Weights of a small transformer language model.
Size: 13 layers, 3 heads of 64, vocabulary 8192.
Architecture: LayerNorm before each block, rotary positions, biases, untied embeddings, attention and MLP in parallel.
Training: 496M tokens, 3786 steps.
Each number is 128 + 32 x the weight over its row's rms, rounded and kept within 0 to 255. Layers, rows and columns count from 0. The size above them is the row's rms in percent of the matrix's.

# layer 8 attention query, 192x192, rms 0.112, rows 0-10, columns 0-63
size [ 78  83  88 100  83 102  88 102  91 105 100]
[[100 149  99 100  41 117 119 102 102  89 108 127  92 142 140 155  98  94 155  83 164  69 144 138 163 105 150 113  74 153 143 120  80 131 149  48 142 140 123 105 127 132 144 158 100 128 144 133  77 108 103 165 134 140 131 140 107 122  76  93 118 112  97 127]
 [158 168  43 135 150 104 167 190 207 139  98 151 189 123 128 167 144 182  96 194 146 126 119  86 105 112 128 116  71 135 123 108 136 117  71 139 116 162 113 101 209 143 107 130 136 147  93 167 118 111 159 140 139 137 138 130 137 129 107  94 110 112 136  83]
 [ 72 102 228 111 139 159 175 120 136 161 160  63 128 116 145 161 136 144 175 127 110 114  87 134 139 112 155 206 122 186  81 145 113 129 161 132 106  88  77 151 105 152 133 143 173 110 190 139  91 141 146 103 219 166 137  92 128  99 111 149 130 141 120  94]
 [199 152 150 111 159 168 110 104 138  92  86 195 127 210 201  92 106 114 115 143 211 173 177 197 189 136 146  73  93 123 163 127 174 140 123 100 142 187 149 138 108 147 121 114  82 145 126 121 115 110 138 106  84  98 110 118  80 198 113 107 155 118 142 123]
 [ 76 140 164  86 128 128 106 148 186 116 139 146 124 108 116 110  98 113 153 133  69  89 182 134 155  96  88  71 150 149 160 176 152  74 159 128 133 192 175 141  92 135 104 122 119 147 123 146 188  80 153 108 109 111  68 125  98 148  89 174 117 106 103 144]
 [126 118 205 114 100 155 153 176 114 140 131 156 123 121 117 133 141 167 158  98 146 152 139 120 159 108 152 129 170  99  71  99 117 155  77 163 102  96  75 153 159 114  88 159 143  71  78 156 145 195 127 196 115 145  75  77 136  36 142 168 135 180 178 127]
 [136 134  88 156 118 102 150  36  85 110 137 142 139  93 119 175 131  83  85 146 169 168 163  92 103 148 127 172 105 117 114  65 120 171 130 137 143 122 147 136 128 190 108 119 154 141 133 168 117 161 109 128 139 121 142  99 149  87 130  85 130 130 159 124]
 [107 128  70 125  96 131  84 137 116 129 135 157 149 138 124 112  73 143 107 121  53  96 116 102 116  82 110  74 182 111  57 174 127  91 147 128 102 117 147 116 110 165 129 162 148 130 134 103 121 101 104 114 115  59 117 165  44 137  66 125  79 132 163 179]
 [105 138 118 166  96  69 132 153 153 144 109 116 104 192 134 141  36  72 172 114 101 111 101 141 134 100 120 145  95  99 104 119 180 136 137  95 135 140 151 179  73 114 182 109 101 107 140 116 119  89 125 101 133  80 127 183 109 204  98 136 101 116 146 139]
 [133 116 184 171 111 107 179 104  96 167 123 164 131 123 163 173 152  74 106 103 166 106  59 115 139 180 161 160   7  82 145 104 133 175 104 147 121 192 120 133 144 121 162 150 136 157 113 104 113 155 125 132 160  86 164 115 145 149 132 119  88 125 123  97]
 [104 108 183 109 146 235  89  86 155  90 162 143  66 142  89  95 150 166 134 138 138 130 146 126 160 127  96 181 182 111 124 134 118  94  62 128 127 149 113 151 123 108  91 157 148 120 139 171 131 165 139 137 142 205 138 108 159 179 133  94 134  91 149 153]]
# layer 8 attention key, 192x192, rms 0.118, rows 0-9, columns 0-63
size [ 91  81  84  84  94  93  88  92 106  97]
[[203 113 176 104 131 178 158 167 124  98 180  82 138 115 128 133 110 119 172 110 120  78 134 138 113 125 115 101 130  80 102 161  77 185  86 137  91  77 124 133  73 126 124 121 146 135  63 116 156 181  67 141  99 110 180 147 112 141 110 151  82 173 121  81]
 [114 102 181 146 142 115  76 146 111 125 126 161 134 116 149 165 127 133 101 151  89 108 129  89 151 120 133 170  96 122 142 137 168 161 159 118 130 166 150 155  77 151 119 154 139 109 193 140 131 120 170 153 128 119 120 127 112 133 115 145 103 152 134 169]
 [167 116  90 165 133 140 156 133 146 163 142 103 116  99 108  95  34 179 168 114 183 184 128 169  92 131 169 103 131 142 107  90  73 134  49 179 152 101  92 104 171 120  84 103 150 178  69 151 110 159 170 141 112 147 186  76 141 100 169 151 110 131 108  72]
 [ 57 143 108 161 125  88 163 128 168 135 128 118 121 125  70 106 177 112 120 171 121 111 147 139 165 145  86 130  90 144 103 131 183  71 157 128 105 180 112 185 125  90 101 159 116 150  75 150 116 130 138 120 112 110  77  91 143 155 125 123 114 171 123 197]
 [108 171 104 170 127  78  80 121 145 144 148 124 137 161 114 143 131 143 102 171 102  66 182  85 129 132 135 187  77 121  98 189 185 119 177  92 139 153 148 127 121 115 120 139 128 151 123 132 110 174 105 113 107  79 109 154 134 143 140 138 156 132  77 161]
 [168 110  97 118  88 141 153 214 175  63 112 134 163 138 110 116 177 137 174 147 178  95 132 115  60 145 156 150 136 147 114 173 107 114 102 113 133 129 117 130 164  81  78 153 121 112 143  89 140 129  99 161 143 171 130  78 128 117 168 147 132 123 115 128]
 [103 136  83  93 166 172 134 126  87 119  75  35 171 113 147 139 200 124 163 120 110  92 146 143 133 125 103 108 122 175 140 127 108 146 137  92 104  88 173 127 125  62 100 154 146 179 137 167 175 100 130 151 129 157 167 105 109 165 169 115  92 137 146 119]
 [132 107 143 127 167 143 124 113 160  71 132 105 103 145 116 173 179 166 131 168 123 135 122 127 117 189 140  94 119 138 111 139  62 166 131 131  76  36 175 125 142 150 147 128 144  93  98  93 135 170 144  86 194 155 149  95 164 112 189 167 212 135 161 102]
 [125 122  79 128 143 164 159 146 107 140  96 131 106 174 141 123 126  77 117 133  99 169 179 122 122 112  61 112 135 109 137 138 134  99  81  83 141 187 140 143 127 125 157 163 146 146 125 120 162 120 106 139 133  56  85 135 119 114 148 115  86 181 108 188]
 [105 123 115 150  91 118 116 132 133 118 117 108 128  81 140 133 111 161 154 150 175 150 162 142 110 190 114 139 140 142 137 121 118 180 104 116  82 156 139 162 152 132 159 118 145 100  83 153 182 119 134 117 178 157  98 161 118  80  69  88 129  99 113 121]]